Weights of a small transformer language model: an embedding shortcut.
Each number is 128 + 32 x the weight over its row's rms, rounded and kept within 0 to 255. Layers, rows and columns count from 0. The size above them is the row's rms in percent of the matrix's.

# layer 10 attention value, 64x64, rms 0.187, rows 36-63, columns 0-63
size [112 109 111 127 126 138 112 112 109 110 111 127 130 112 100 114 116 105 136 101 108 100 120 116 114 133 111 123]
[[ 32 132 100 136  88 128 142 106 123 121 114 111 186 162 103 111 139 161 119 162 104 154 164 118 168 158 161 161 172 154 150  68  72 110  91 115 181  84  96 121  97 116 140 110  97 200 155  95 123 110 187 102 125 128 104 136 150 170 142 163 109 161 129 122]
 [101  80 161 153 115 102 104 127 141  82 125 111 152 185  65 111 113 111 124 131 136 152 115 116 157 124 170 161 162 135 143 100 106  99 102 103 169 132 101 161 174 109 132 190 142 159 124 132 180 148 126  98 155 161  66  47  92 207 127 106 113  95 147  88]
 [138 188 163 114 163 166  85 137 121 137 125 139 120  81 146 104 140  97  93 138 125 134 174 151  94  94 129 115 112 100  44 155 198 140 134 167 109 107 141 157 109  74 120 174 148 114 166  98 134 100 114  97 126 199 188  91 120 108 139 128 105  77  78 101]
 [156  93 177 123 110  46 179 113  84 116 105  90 158 151 137 139 113 210 135 129 108 148 108 139 140  95 117 127 114 112 112 144 168 128  87 211  98 130  99 130 151  94 110 118 172 121 113 162  88 165 123 157  87 176 137 125 102 170 126  70 176 110 160 143]
 [142 154 141 123 123 156 126 139 101 177 146 103 174  79 136 110 153 106  84 139 103  87 210 133 112 167 103 154 144 126 147 153 135 131  72 108 134 113  77 110  77 119 102  77  97 184 186 107  85 134 176 135 105 138 169 131 120 124 135 138  99 179  63 183]
 [ 68 156 151 145  90 100 123 121 126 166 130 118 188 105 135 112 155 135 134 163 117  76 179 119 109 195 126 132 137 154 142 145 113 151  54  95 117 132  88  86 128 133 120 112  70 169 190 153 136 110 168 108 144 127 147 141 137  81  76 197  95 107  92 172]
 [149  98 165 103 126 132 119  94 155 149  94 165 173 113  19 162 139 145 106 122 180  75 111 136  91  55 111 156  77 185 124 160 102 140  83 105 120 121 158 178 131 180 161 148  95 150 111 172 123 137 154 124 151 101 145 122 135 139 131 147 139  94  93 143]
 [142  74  84  85 148 250 139 146 155 119 145 135  87 125 102 106 143 126 151 152 160 135 110 124 188  85 142 107 131 134 109  65  81 123 139 127 120 163 158 113 116 185 135 162 132 130 133 106 126 106 115 149 159 126 115  51 112 142 115 106 146 174 177  84]
 [120 151  42  70 113 168 169 108 133 135 163 150  95 121 122 104 117 109 150  76 142 100 150  65 160  99 156 160 167  81 130 125 143 151 119  91  71 151 152 132  82 106 121 140 129 159 159 136  96 134 146 135  60  88  88 165 127  86 128 146 135 147 173  66]
 [126 101 128 122 131 116 164 133 143  67 130 143 201 170  89 188 147  86 146  99 133  70  91 122 147 132 202 181 147  92 106 146 131 140 126 184 117 159  80  99 145  81 116 167 131 133 107 142 115 103 128  87 117 107 111 145 100 160 108 164 112  75 182  81]
 [112  97  91 123 151 171  95 150 160 107 154 156  92 122 129 113 133 161 159  90 143  94  29 137 181 162 115 105 120 138 133  93 119  91 209 116 141  97 175 165 136 102 138 182 137 110 118 129  95 118 118 146 134 147 149 120  86 143 115 146 111 176 178  48]
 [135 104 160 175  77  83 154 111 120  92  94 157 198 196 138 143  84 131 187 115  98 109  83 121 153  96 155 175 170 126  88 108 128 159  82 131 160 131 170 130 159 107 128  94 136 102 116 125 107 161 136 134 100 122 110 164 105 145 110  50 150  83 153  88]
 [106  16 122  81  99  63 134 136 144 115  97 108 116 177 141 105  97 121 138 120 145  75  92 127 132 154 113 144 108  93 149 137 143 105 133 132 159 172 167 182 146 105 152 183 114 137 109 172 110 137 133  86 176 126  70 163 106 148 181 163 100 140 164 131]
 [136  93 117 184 143  64 190  87 138 136  72  57 126 139 133 148 113 172 170 144  84 172 129  58 153 133 132  88 168 115 142 110 178 148 132 116 122 159 166 104 155 162 117 134 102 122 141 129  94 144 125 158 163 154 120 103 123  98  73  96 167  63 124 132]
 [124 157 164 153 130 133  54 143 174 109 171 129 106 102 184 110 133 108 103 158 119  55  98 146 120 154  87 172  90  96  57 158 107 137 160 113 135 171 137 112  78 115 145 140  86 118  99 132 171 137 143  97 115 199 126 124 187 163 130 145 121  82  91 126]
 [165 124 137 137 124  76 147 166 105  90 117 123 162 105  56 126 125 137 143 141 160 129 106 163 136  97 107  71  97 129 101 207 170 115 114 180 133  74 143  91 110 144 130 111  96 140 100 159 102 152 111 116 147  90 107  77 108 190 160  80 207 149 149 129]
 [107 121 132 157 124  92 149 113 106 104  99 108 165 141 184 161 169 149  66 103  61 145 133  96 119 126  91 116 136 151 168 137 103  79  79 190 100 101 112 209 152 124 144 120 140 112 110  70 145 108 120 111 146  91 120 189 131 138  99 107 177 146 151 191]
 [161 157 155  92 152 119 102 129 142 163 123 105  70  74 112 120  65 146 157 117 114 140 159 148 111 114  91 121 159 115 112 174 157 180 150 150 158  85 158 122 150 139 122 129 130  50 121 170 137 107 118 144  81 176  83  85 175 122 150 125 160  80  57 175]
 [ 93 166 120 116 158 177 131 148 141 159 127 130 165  95 102 168 182 122  54 151  94 113 190 114  91 130 150 140 126 144 171 138  93 106 112 127 108 128  79  86 124 160 119 125  74 158 162 104 111 136 176  88 114 154 196 100 137 115 104 134 115 125  36 162]
 [152 116 157 154 110 122 127 106 121 146 189 153 152  72 147 155 161  70 126 193  90 104  70 157  72 106 154 114 145 138 130 142 107 117 179  92 111 128 134 106 100 102 111 108 138 211 114 133 170 143 128  90 159  82 169 130 148 174  91 153 166  73  97 119]
 [142 158 176 105 147 132 153 123 144 123 117 140  97 173  99 179 116 158 138 160 146 100 148  88 123 107 185 188 160  81 105 163 101 172 126 152 105 114 137 107 142 121 126 105 144  68 130 107 160  88 117 118  75 114 134  57 154 155 126 167 153  45  85  72]
 [ 69 117 147 171 109 138  94 127 138 144 191 119 143  95 180 128 138 153  65 102 117 144  93 104 175 187 122 128  91 118 174  92 121 117  89 139  98 108 171 102 159  84 132  97 155 104 167 143 109 184 131 173  85 122 133  96  79 131 130 192 126 160 102 175]
 [119 137  96 129 143  56 185 132 140 128  99 156 121 173 164 145 132  97 116  74  81 119  88 100 183 111 102 195 149  62 129 141 164 112 144 152 102 141  98 170 113 136 134 157 119 105  64 136 152 129 134  86 100  67  62 158 148 165 155 127 140 151 150 116]
 [153 135 119  83 114 173 111  99 160 112 157 130 110 103  82 104 179 111 129 196 169 117 150 130 130  82 163 159 126 149 133  97 136 132 164  53 110 139 110 140  76  92 136 202 142 139 107 132 136  56 139 158 116 140 119 122 164 172 120 198 120  63 100 130]
 [178 146 128 135 155 139  96 120 116 131 160 114 127 123 113 121 113 137 110 154 172 111 165 129 109 134  72  81 102 144 129 115 139 125 143 166 128  71 109 168 115 112 125 159 152 100 130 130 114  79 130 127 173 182 217  54  60  74 148 112 179 180  80 155]
 [ 92 131 122 185 132 173 102 145 156  56 105 127 123 133 105 170 187 139 105  78 164 163 116  95 128 161 173 164  96 118  96 113 109 152 135 142 126 174  94  86 129 161 129 131 117 171 109 124 136 190 110  86 175  78  74 107 115 111 157 176  83 143 173 111]
 [173 113 166 115 187 161 130 110  96 123 164  99 125  94 135  73  93 160 148 154 126 178 102 173 124 190 131 108 117  99 134 133 157 128 167 157 119  63 108  48 159 117 111  44 171 104 111 133 120 123 135 164 169 155 167 114 116 117 166 102  97 118 111 102]
 [132 149 141 173 108 128  98 152 158 121 150 152 169 131 124 166 153  97  62 160 164  81 148 152 114  99 167 161 113 134 128 126 146 142 110 108  98 148 101  72 123 120 125 155 123 108 143 170 150 145 158  77  59 169 172  51 119 111 152 127 150  98  54 193]]
# layer 10 attention output (transposed), 64x64, rms 0.14, rows 36-63, columns 0-63
size [101  97  94  95 100  98 111  95 108 108  89 102 104  97 105  90  99  96 103  98 115 105 107 106  98 106  96  98]
[[180 150 148 122 144  67 127 109 131 132  89 108 126 140 140 125 187 158 156  84  95 174 143 104 114 165 172 114 160  85  98 167 109 100 145 138 160  87  92 114  89 105 219 157 131  96 173 156 137 121 161 141 108 104  90 181  82 104 143 112 123  96 152  73]
 [158  62 133 115 149 107 175 136 131 148 110 169 109 123 126  98 146 129 179 100 134 146 182  88 119  99 119 110 136  99 181  74 140 104 129 113 117 102 184 131 112 187 148 107 146 133  88 141 126  90 148  91 152 151 221 103  83  80 171 133  74 159  97 110]
 [138 167 138 123  93 125 204 154 110  47 104 123 134 154 101  66 140  96 174 189 139 122 110 126 112 125 152 157 189 132 123 137 115  94 125 142  86 156 138 156 124  80  35 157  71 122 139  86 129 133  97 118 161 150 166 150 119  85 134 144 152 118 104 152]
 [151 121 107  70 115 127 137 122 123 150  77 103 136 100 122 159 144 134 105 112 226 143 129 125  78 135 153 154 100  98 196 181 136 104 116 108 141 110 145 157 159 113  96 159 164 108 100 104 138 136 120 152 107  86 114 112 127 160 140 127  73  96 158 242]
 [122 116 136 160 101  88 147 147 159 134 146 115 150 117  87  94 147 147 110 137  99 114 142 122 133 103 170 106 127 158  79  83 148 147  89  71 111 142 120  91 143 161 144 111 168 160 170  95 117 160 108 186 147 207 110 148  58 106 137  60 132  84 205 152]
 [ 96 162 205 158  96 138 124  87 128 144 179 149 110 132  40 113 149 102 154 120  79 159 165 122 114 148 164 155 118 168  83 138 152 182 113  93 169 119  89 142 127 104 192 130 131 101 123 149 113 126 119 146 159  65 122 133  57 131 148  93  82 147 139 133]
 [153 136  99 154 192 157 162 117 154 111 108 131  77 133  79 141  59 145 135 117 177 197 138 104 150 132  92 107 103 133  91  61 143 157 108 110 103 126 107 150 148 124 189  78 148 150  86 134 119  69 155 115 112 129 142 153 184 148  96  83 118 118 141 190]
 [110 104 177 115 127 137 173 189 119  89 167 133 139 104 142 117 121 123 128  88 100 108 110 124 118 157 108 139 122 160 203 148 162  74 165 116 115 163 146  92  65  81 124 150 159 141  76 196 142  85 149 111 155 162 104 130 177 118  74  61 136 162 136 108]
 [ 73  90 138 128 113 134 143 136 110  80 135 167  76 116 143 132 108 102 114  99  79 141  89  87 178 126 157 156 168  75 131 138 122 114 166  71 153 173 160 146 131 109 165 122 106 184 136 135  93 175  90 219 144 160  99 166 119 149 166 154 125 133  79 113]
 [ 91 132 184  82 152 115 205 107  69 104  93 140 144 147  78 110 114  97 143 182 117 109 177 133 119 121 179 114  94 135 136 127 126 130 180 147  96 114 117 115 118 100  80 171 120 119  97 114  96 136 231 175 105 114 105 166 151 158 111 117  90 148 146 125]
 [144 125 164 148 128 133 139 135 128  67 155 148  94 168 150 108 106 117 121 137 196 125 102  59 136 144 134 158  90 164 109 151 141  73  71 131 103 110 149 108 227 118 135 111 129 111  71 178 104 154 134 136 137 157 109 139 176  85 154  63  92 148  99 108]
 [165 138  99 129 138  89 170 121  76  96 178 110 103  98 156 134 139 113 148 117  66  93 116 137 140 129  89  89  95 138 147 122 102 140 130 136 152 134 118 156 166  85 158 141 112 103 145  96 136 123 202 168 158 207 156 185  93  91  63 119 124 107 124 202]
 [158 153 134 108  85 245 116 156 107 158 194 136 127 149 187  67  70  97 128 118 143 124 179 128 161 110 160 107 104 117 139  88 144  96 125 115  69  91 121 114 132 108 116 132  94  97 136 132 129 118 121  89 151 122  86 120 139 149 197 106  99 141 154 111]
 [ 96 114 172 201 114  71 169  80 134 143 179  86 118 130 135 103 110 140  93 101 175 110  49 162 149 150 108 143 128 173 114  84 139  74 143  84 137 126 159 105 153 107 133 193 165 137 156 116 175 115 131  84 120  88 135 116 153 143 133  87 114  95 164 154]
 [122 116 153 183 159 135 143 128 145  99 142  67 127 159 109 169 145 135  87 145 176 109 122 161 152 167 115 103 175 107 121 142  65  95 151 150  69 129 167 152 137 136 161 139 128  27 164  90 134 121 127  67 171  91 106  86 131  82 152 133 152 151 122  90]
 [152 144 135  73  89 161 107  92 105 168 118 143 152 137 117 130 126  85 109 139 145 132 155 159 123 129  93 156 184  77  92 129  65 131 141  82 101 106 154 143  92  96 117 140 183 108 131 165 102  79  95 151 143 196 145 195 134 168 112 110  67 144 195 125]
 [130 157 138 124 144 119 154  88 108 240 121 158 224 156 176 144 152 181 142 152 178 124  51  88 125 125 108 126 127 121 129 104 124 149  71 120  95 133  92 138 147 128  99 121 142 146 131 135 114 111  81 132 115 114 130 119 102 129 104 130 121 140  40 121]
 [104 163 103 163 128 165 173 176 122 154 152  61  93 144  85 166 143 126 196  68 117  80 162 150  63 100 108 170 102  83 113 102  76 136  98 125 178 134 119 118 128 151 115 120  95 149 125 144 169 124  53 128 121  89 100 155 137 129 154 167 104 135 107 125]
 [120 119 100 123 140 113  98 165 143  75 108 147 155 102  90 142 165 159 140 179 175 170 123  95  89 136  90 114 117 164  97  97 160  96 174 141  54 131 143 102 112 113 104 178 154 155 197 133 165 115 145 105  75 134 121 157 146 186 113  92  89 168  98  78]
 [181 134 172 116 233 140  92  83 117 101 138 144 123 127 170 113 173  88 136 132 130  99  87 125 138 102 106 137 115 156  82  93 155 127 147  97  95 152 108 137 121 151 123 119 114  88 152 104 148 157 121 183 119 136 125  61 166 121  80 194  69 152 173 128]
 [113 151 133 133 179  79 127  76  73  80 111 118 147  65 146 122 172 162 122  69 187 142 178 179 161  58 166 200 115  93 103 122  93 149 155 157 142 129 152 109 140 106 158 155 119 142 104 169 147 147 150 107 108  98  95  90 133 133 163 143 105 118 120 130]
 [120 116 102 136  93  73 137 151 122 159 135  62 143  96 184 161 137 209  91 105 119 107 123  66 105 172 111 114 106  78 101 145 109 132 143 153 134 113 135  88 174 149 134 132 135  85 151 183 125 127  95 196 111  91 156 111 134 180 199 127 110 159 129 110]
 [125 144 101 108 137 127 140 126 152 158 153 101 188  76 146 133 120 147 112 121 107 115 129  84 155 156 121 139 160 129 144 204 163 140 139  98  42 129  58 139  87  96 158 106 151 166 165  99  76 151 122  68 188 114  78 145 142 163 148 141 139 134 129  68]
 [ 78 179 122 170 120 174 148 122 113 101  84 148  96  81 181 137 131 106 158 138 164 124 151  68 139  98 107 150 115  95 145 153 147  57 125 107 176 162 146 151  78 162 129 142 171 109 110 117 137 162 193 145  78 109 141 119 111 156  77 175 122  83 169 111]
 [163  87  87 130  53  96 199 131 137 132 117 153 165 146 122 134 164 107 140 158 102 123  76 106 135 150 149 151 133 161 125 107  99  89 132 183 127 132  70 163  97 170 163 120 136 104 117 152 145  90 131 129  88 153 115  93 184  66 211 138 101 110 158 142]
 [124 169 162 156 146  35 128 117 141 182 123 156  60 136  97 190  76  97 162  74 170 138  98 101 163 114 153 129 118 109 138 133 106 197 112  96 110 126 115 135 114  97  59  87 143 133 108 109 137 132 176 105 102 120 138 125 170 159 155 136 163 155 156 120]
 [169 123 163 156  57 145 155 159 118 113 112 116 136 135 101 131 113  89 132  93 144 153 152 184 129 159 132  78 107 133  90 179  93 175 101 102  97 189 172 105 166 122  74 121 127 113 122 136 172 155  78 147 136 119 115  90 131 151  60  73  78 152 174 113]
 [ 96 106 109 131 133 108 157 161 135 179 114 117 151  67 151  82 104 140 105  69 220 132 136 123 173 145 191 128 129 136 122 126 125 149 103 168 155 162 116 144  81 140 161 176  76 139 149 117  78 119 145 170  88 167 143 104 121 110 126  99  65 131  67 138]]
# layer 10 MLP gate, 192x64, rms 0.164, rows 0-16, columns 0-63
size [104  94  97 104 116 114 112  91  83 101 102  91  86  97  98  93 116]
[[ 91 159  66 124 117 171 136 146 133 131 172  73  77 125 191 145 126 112 122 110 159  95 192  80  88 174 128 106 173 148 127 150 118 129 185 117 116 124 131 139 158 126  94 110 145 196 124 124  78 135 203 142 113 176 128 121 109  89 125 131 112 176 172 102]
 [ 86 166 115 200 121  95 161  91 143 131 146  79 133 164 146  89 116  80  86 121 192 119 169 104 132 167 159  91 145 173 171  90 108 128 165 156 116  74 129 109 110  99 130 102 127 110 170 160 126 158 163 133 112 179 138 165  87  74 137 168 106 139  91  90]
 [162 127 109 136  64 107 195  99 112 166 130 145 175 116 161 108 119 167 117 163 161 128 142 130 146 178 143 132 142 125 121 119 143 150  96 170 118 116 170  93 200 172 155  88  94 152  99 120 132  52 111 122 140 126 121 103  53 173 161  76 138 111 162 170]
 [106 148 118 154 130 163 189 183 161 157 148  52  89 153  83 118 123 153 148 123 106 135 142 122 143  98 108  95 139 143 151 135 114 152 146 185 117  87 160 139 150 128 185  74 134 133 102 127  66 186 147 186 134  93 116  72 131 143 122 142 141 152 111  48]
 [138 169 129 135  87 115 197 163 110 156  62 158 131 182 164  95 177 110  90  98 119 141 142  91 130 152 107 158 132  91 137 118 108  96 149 106  79 112 163 123 111 140 153  48 117 158 182 152 127 120 152  93 164  95 130 161  60  84 111  98 139 102 164 141]
 [141 102 130  62  93 129 162 149 142 196 104 168 131 176 197  84 145 179  83  97 111 102 145 162 106 129 154 103 114 140 131 120 104 115  95 107  87 125 105 148 218 121 120  86  76 137 125 123 132 147 181 107 153 118 125 122 137 164  78 136 146 100 129 190]
 [144  87 110 145 123 116 140 123 110 180 112  65 133 121 152 153 104  91 100 162 160 135  99 157 123  59 155 170 102 151 119 138 170 153 144 209 116 139 127 104 151 158 214  64 148 110 127 161  57 123 150  97 174 126  93 157 104 136 152 137 119 125 139  85]
 [128 138 134 197 109 164 157 105 105 111  59 157 172  88 152 138 100 161  85 108  84 113  96 170  87  87 181 101  98 154 108 104  86  84 117 132 138 158 131 147 138 147 113 132  62 188 109 122 152 137 154 124 115  70  88 111 138 131 105 141  74 165 143  80]
 [224 147  81 145 158 115 145 143  90 106 129 136  79 160 120 150 152 152 117 125 127  93  47 129  91 116  84 125 172 109 210 172 145 126 162 184 128 136 176 110 110  87 165 110 121 108 112 188  98 126 150  83 108 153 141 109 116 127 127 157 156 121 131 143]
 [106 157 123 138 136 130 112  95  81 165 183 112 126 128 150 110 111 176 120 129  76 108 126 205 133  81  98 134 124 134  81 153 107  77 112 190  84  96 177 208  64 116 135 146 106 107 125 174 127 172 162 131 112 158 133 135  91 176 122 111 111 114 110  89]
 [112 116 119 147  80 123 118 116  75 128 153  81  68 196 113 116 110 154 116 154 161 178 148  90 127  97 114 151 153 116 209 164 133 143  98 104 134 115 112 123  84 100 173 129 124  84 153 128  73 103 173 144 117 120  70 157 102  99 109  90 180 145 183  94]
 [124 137 111 128 147 164 147 137 106 116 119 109 143 124  66 129 151 164 141 108 119 211 162 132  37 118 133 125 168 170  87 103  99  93 123 120 132 162 149 140 185 143 151 103 175  87 160 111  84 172 166 143  56 200 158 123 120 135 134 115 132 113  86 151]
 [ 86 200 133 138 134 151 118 153 138 153 144 158 113 100 114 121 126 130 132 157  44 127 114 162  70  55  67 156  73 173 159 134 194 179  97 138  83 127 167 127  82 123 123 123 125 118 165 155 130 140 158  94 133 127 115  87 154 179 145  97 146 145 131 109]
 [135 142 136 213  64 110 144 116  97 126 104  93 154 131 121 116 171  96  81 127 160 132 126  70 157 126 157 145 138 130 115  63 141 128  81 150 116 164 154 161 141 102 147 124 123 122 200  77 117  64  87 105 107 162 129 186 102 128 112 120 149  86 186 150]
 [130 120 117 202  88 121 143  99 139 151 145 122 143 121 191 122  88 188 140 133  70 153 134 106 153 134 171  62 145 130 149  97 181 130 189 141  62 157  87 153 138 100 151 128 117 177  91 161 154 115 143 107 129  92  52 121 102 133 104 114 110 130 140 178]
 [165 123 115 133  81  64 169 124  54 135 158 174 135 181 156  37 109 187 117  99 115 136 115 136 112  83 159 147 148 167 150 139  68 132 114 115 129 113 130 188 136 140 135 114 148 124 152 195 109  93 107 125 162 148 122 128 125 127 101 133  87 126 169 178]
 [138 111 126 147  98 150 140 118 164 129 148 178 136 114  91  98 142 117 110 172 122 148 166 141 123  65 151 129 181 129 148 129 109 111  98  88  52 122 125 127 128 157 167 131 157 154 116 122 122  97  98  64 194  67 138  78 127 164  45 156 135 194 146 104]]
# layer 10 MLP up, 192x64, rms 0.161, rows 0-15, columns 0-63
size [118  91 100 110 101  99 117  97  98 109 102  97  93  97 103  94]
[[142 171 145 136 145 132  99 142 154 135 171 147 144  92  98 113 111 172 125 135  67 108 131 155  87 126 129 162  70  98 102 111  94 107 100  86 190  76  89 114 110 133 115 166 109 150  73 185 164  97 158 108  89 161 140  88 172 180  87 170  96 144  82 118]
 [141 184 139 149 183  70 131  64 120 143 137 119 144 120 111  85 169 172 150  80 109 148  81  88 156 167 143 117  78 124 131 158 142 135 121 149 166 123 132 131  85 180 138 164 146  89 179 120 148  94 100  97  89 173  94 187 114 103 111  85  75 153 152 143]
 [126 115 127 108 135 195 105 102 164 166 124  79 158  94  74  90 125  71 118 164 141 135 102 179  68 150 103 177  85 116  75 166 118 128 105 152 148 159 132 107 124 131 128  75 156 136 106 151 140 100 136 172 172 200 113 158 114 129 159 148 106 125 112 198]
 [116 128 117 106 166 196 116 134 122 151 120  55 168 152  85 198 173  83 127  56 119 130 105 111 101 156 161  69 112 106 132  75 122 164 141 120 137  96 136 160 131 129 145 103 110 102  86  78 122 200 141 111 120 168 141 150 118 136 165 129 141 181  88 125]
 [145 138 114 115 100 138 163 226  86 136 146 107 124 133  99 104 164 141 110 124 173 169 109 107 118 117 115 118 130 139 139 101 131  86 128  64  94 123 195  86 132 134 165  97 176 138 133 149 135  72 115  95 138 166 133 101 128  58 190  91 135  73 174 151]
 [125 121 129 126 177 108 109 168  88 117 127 168 109 124 155 110 112 113 163 127 117 174  73 127 189  73 165  90  94 135 181  90 186 122 100 118  39  96 110 174 134 119 109 176  99 102 140 160 147 173 139  73 121 106  91 136 128 132 103 153 100 176 124  95]
 [118  86 161  65 177 138 136 147  94 197 115  81 159  98  92 107 208  88 151  85 148  68 153 128 103 138  93 124  84 175 127 133 128 129 106  96  78  89 183  99 125 143 132 102 169 132 121 122 137 156 151  88 151 130 164 182 169 113 154 125 128 137 132 135]
 [175 130 109 132  72  75 163 145 104  87 115 124 112 146 113 114  94 162 110  86 122 101 127  92 169 146 142 154 120 178  99  75 129 197 178 161 141  98 101 125 106 166 148 113  96 114 157 125  89 109 153 150  69 107 125 112  80 146  95 115 191  86 152 193]
 [113 167 161 131 107 183  83 207 138 110  79 130  95 180 119  96 106 126  86 142 148 136 134 145 117 138 109 113 175 207  62  86 142 146 117 120  96 115 117 195  92 173 133 112 108 161 119 109 121 142 170 156 137 172 141 133 128  84 103 184  92 140 123 109]
 [ 77 136 146 126 169  84  78 148 125 129 117 153  91 114 164 192  95 122 156 130 114 142 107 129 184 133 138  66  46 100  84 174 128 122 138 143 125 154  87 187 115  88 112 115 159 179 146  85 173 132 135  90 126 165 112 190  92  91 142 128 149 119 145 118]
 [143 142  96 153  61 122 116 134 126 120  98 174 164  99 130  80 127 122 109 180 140 100 135 165 106 134 162 127 102 207  92  79 124 137 140 201 123 132 117 151 165 161 142 136 129 132 167 144 187 130 160 156  98 189  72  69 117  91 115 177 106 112 153 103]
 [155 165 131 166 123 161  82 153 103  91 110  99 115  83 144  76  81 121 124 151 129  97 109 116 187 145  87 174 116 114  60 118 106 212 138 120 192 137 149 182  59  79 157 133 163 119  99 134 105  95 113 120 111 142 110 122 117 147 116 144 113 173 172 126]
 [ 95 130 188 159  94 129 156  95 174 207 115 142 140 102 134 124 139 107 108 116  46 145 135 150 146 102 112 132 124 135 102 111  97 109  74 133 136 169 120 209 115 100 102 153  60 136 176 219 118 126 122 114 101 114 109 107 159 157 145 100 141 131 151 146]
 [133 124  99  83 137 112 152 130 152  89 140 161 109 151 143 126 144 146 158 153 150 132 205 104 135 155  77 142 201 135 113 138  87 149 200 121 114  71 130  96 145 156 142 146  60 102 120 141  65 140 119  59 144 141 179 171 152 122 133 100 131  61 127 143]
 [127 108 161 127 125 104 102 163 160 121 238 184 144 135 131 130 111 137 216 104 131 111 151  71 122  49 156  71 115 114 129 126  88 148 172 101  91 151 122 115 119  87 100 113 158 118 115 110 138 122 151 101 161 106 135 132 131 145  95 148 158 124 143 196]
 [137  94 124  74 174 114 130 121 122 133 137 153 112 167 122  65 149 105  98 129 111 130 106 135 129  79 101 193 140  80 146 104  39 187  70 108 137 121 149 171 148 100  95 174 147 192 117 136 148 149 122 148  86 161 131 177 175 113 102 130 128 138 131 180]]
# layer 10 MLP down (transposed), 192x64, rms 0.147, rows 0-15, columns 0-63
size [114  95 103 109 102  98 105  98  98 107  98 102  90  97  97  99]
[[ 59 140 117 203 115 143 154 118  78 131 164 129 138 170 184 144 168 139  99 184 142 142 142 105 100 185  96 120 119 138 117 125  68 136 134 114 147 117 129  81 115 135  30 124 148 108 130  70  95 138 119 120 109 194 140 139  78 104 153 101 134 118 158 129]
 [152 137 154 114 155  88 153 166  86 145 182 137 125 160 168 115 128 105 186  92 112 126 138  66 134 111 102 123 125  43  98 123  90  96 133 124 112 141 152  76 138 118  18 145 141 128 141 163 145 106 190 177 128 156 122 135 161  93 135 114 172 139 111 119]
 [112 135 143 161 174 139  83 130 173  97  92 130  60 124 125 131 107 132 126 123 135 115 116 141 128  94 121 139 108 119 141 116 184 116 200 135 160 156 116 126 112 126 204 147 175 154 159 122  44 139 177  86  85 122 137 126 161  86 145 155 160  83  94  54]
 [142 106 148 131  91 115 159 150 143 122  47  90 144 146 113 178 113  86 125 115 147 120  95 126 122 177  91 105  65 122 154  89 151 158 179 193 146 124 122  84 127  99 173 127 135 130 124  86  45 153  95 145 166 143 181 154  81 115 165 122 152 130 162 103]
 [146  92 121 117 184 118 111 120  61  79 104 140 223 171 133 152 134 186 188 157  54 140 117  75 179 122 126 129 169  72 107 125 151 105 136 144 138 152 162 100 132 105 118 135 128 156 155 108 153 102 116 112 103 101 153 104 188 135 125 128 158 107  97 122]
 [122 156 105 150  86 160 149 161 122 182  83  92 153 110  76 170 114  52 129 168 190 107  99 118 123 172 106 107 165 108  84 158 129 107 142 134 150 159 181 129 111 151 134  73 125 149 112 122 103  95  92 116  75 194 157 108 109 106 156 147  90  93 142 164]
 [173 121 140 194 123 108 197 115 166  69  92 156  71  79  96 143 109  89  86 150 105  93 121  91 123 115 125 128 112 153 161 161 170 123 125 199 144  81 103 113 125 133 144 155 122  72 163 152 121 101  85 187 127 126 174 139 132 100 158  90 137 145  94 118]
 [120 138 107 167 112 188  93  77  97 134 143 123 124  97 144  95 203 179  81 175 134 144 134 117 105 112 156 125 166 173  99  75  93 143 124 102 153 153 175 122 148 144 198 117 102 145 162 144  96 142  58  86 141 157 107 161 118 106  93 105  82 143 154  96]
 [187 165 114 111 196 100 162 178 106 134 145 131 180  86  85 111 185 123 118 127 109 106 105 134  85 163 146 104 136 109 161  72 107 198 160 117 107 160 113  48 150 104 124  94  85 163 132 148 132 116 101 106 148 112 128  89  82 159 162 151  94 111 125 116]
 [112 119  97 116  73  60 149 136 153  83  97 136  57 158 156 189  99 147 172 131 119 130 116 145 174 148  94 109 131 110 128  84 104 151 179 149 140 136  81 101 116  90 224 170 153 116 149 110  90 127 146 160 141 165 151 122  92 104 134 137 139  91 158  95]
 [122 127 187  81  86 137  85 129  89 181 193 101  92 134 179 147 162 146 126 110 168 166 127 132 137 124 102 143 135 138 100 190 135 145 100 149 127 155 158 106 100 180  75 117  55 101 140 152  94 117  71 112 125 164 126 152 134 108  71 142  83 159 107 163]
 [181 142 131 185 174 144 155 139  92  96 137 102 158 155 124 132 107  78 130 160  50 134 108 184 108 146 134 127 138  83  91 147 176 135 147 148 119  95 121 181  98 132 151 127  89  76  99 145 150 104  45 160 137  86 140 140 140 153 117 134  72 133  74 159]
 [151  77 153  68 169  65 102 146 117 118 120  90 146 141 115 157 106 126 129  78 148 145 163 115 179 120 124  53 147  83 183 158 155 101 178 115 173 129 152 160 146 123  94 117 163 175  68 105 130 154 109 128  87 115 114 129 150  81  72 155 159 156 137 146]
 [ 81 115  95 132 141 121  95 131 139 106 189 141 183 133 114 122 162 107 205 152  61 100  99 125  91 147 140 149 146 127 119 127  95 118 117 196 145 134 129 132 105  83 149  70 183 150 114 139 131 110  88 114  89 161 150  79 103 172 119 106 166 154 166 201]
 [154  80 125 122 131  93 179 136 112  90  76 169  44 159 123 115 122 126 115  84 151 187 142 179 131 110 178  94 132  98 171 106 146  82 172 100 118 144 157 162 133 129 112 139 133 163 156 113 148 175  63 120 153 125 141 164 108  89 147 153 158  85 102  76]
 [128 129 168 142  89 140 122 105 147  73  86 165 145  88  88 119 132 142 170 142 155 128 132 164 120 117  62 131  65  81  47  93 187 146 175 167 139 141 121 119  87 104 184 168 127 173  92 116 183 144 140 118  98 133 153 119 163 116 173 131  96 115 102 132]]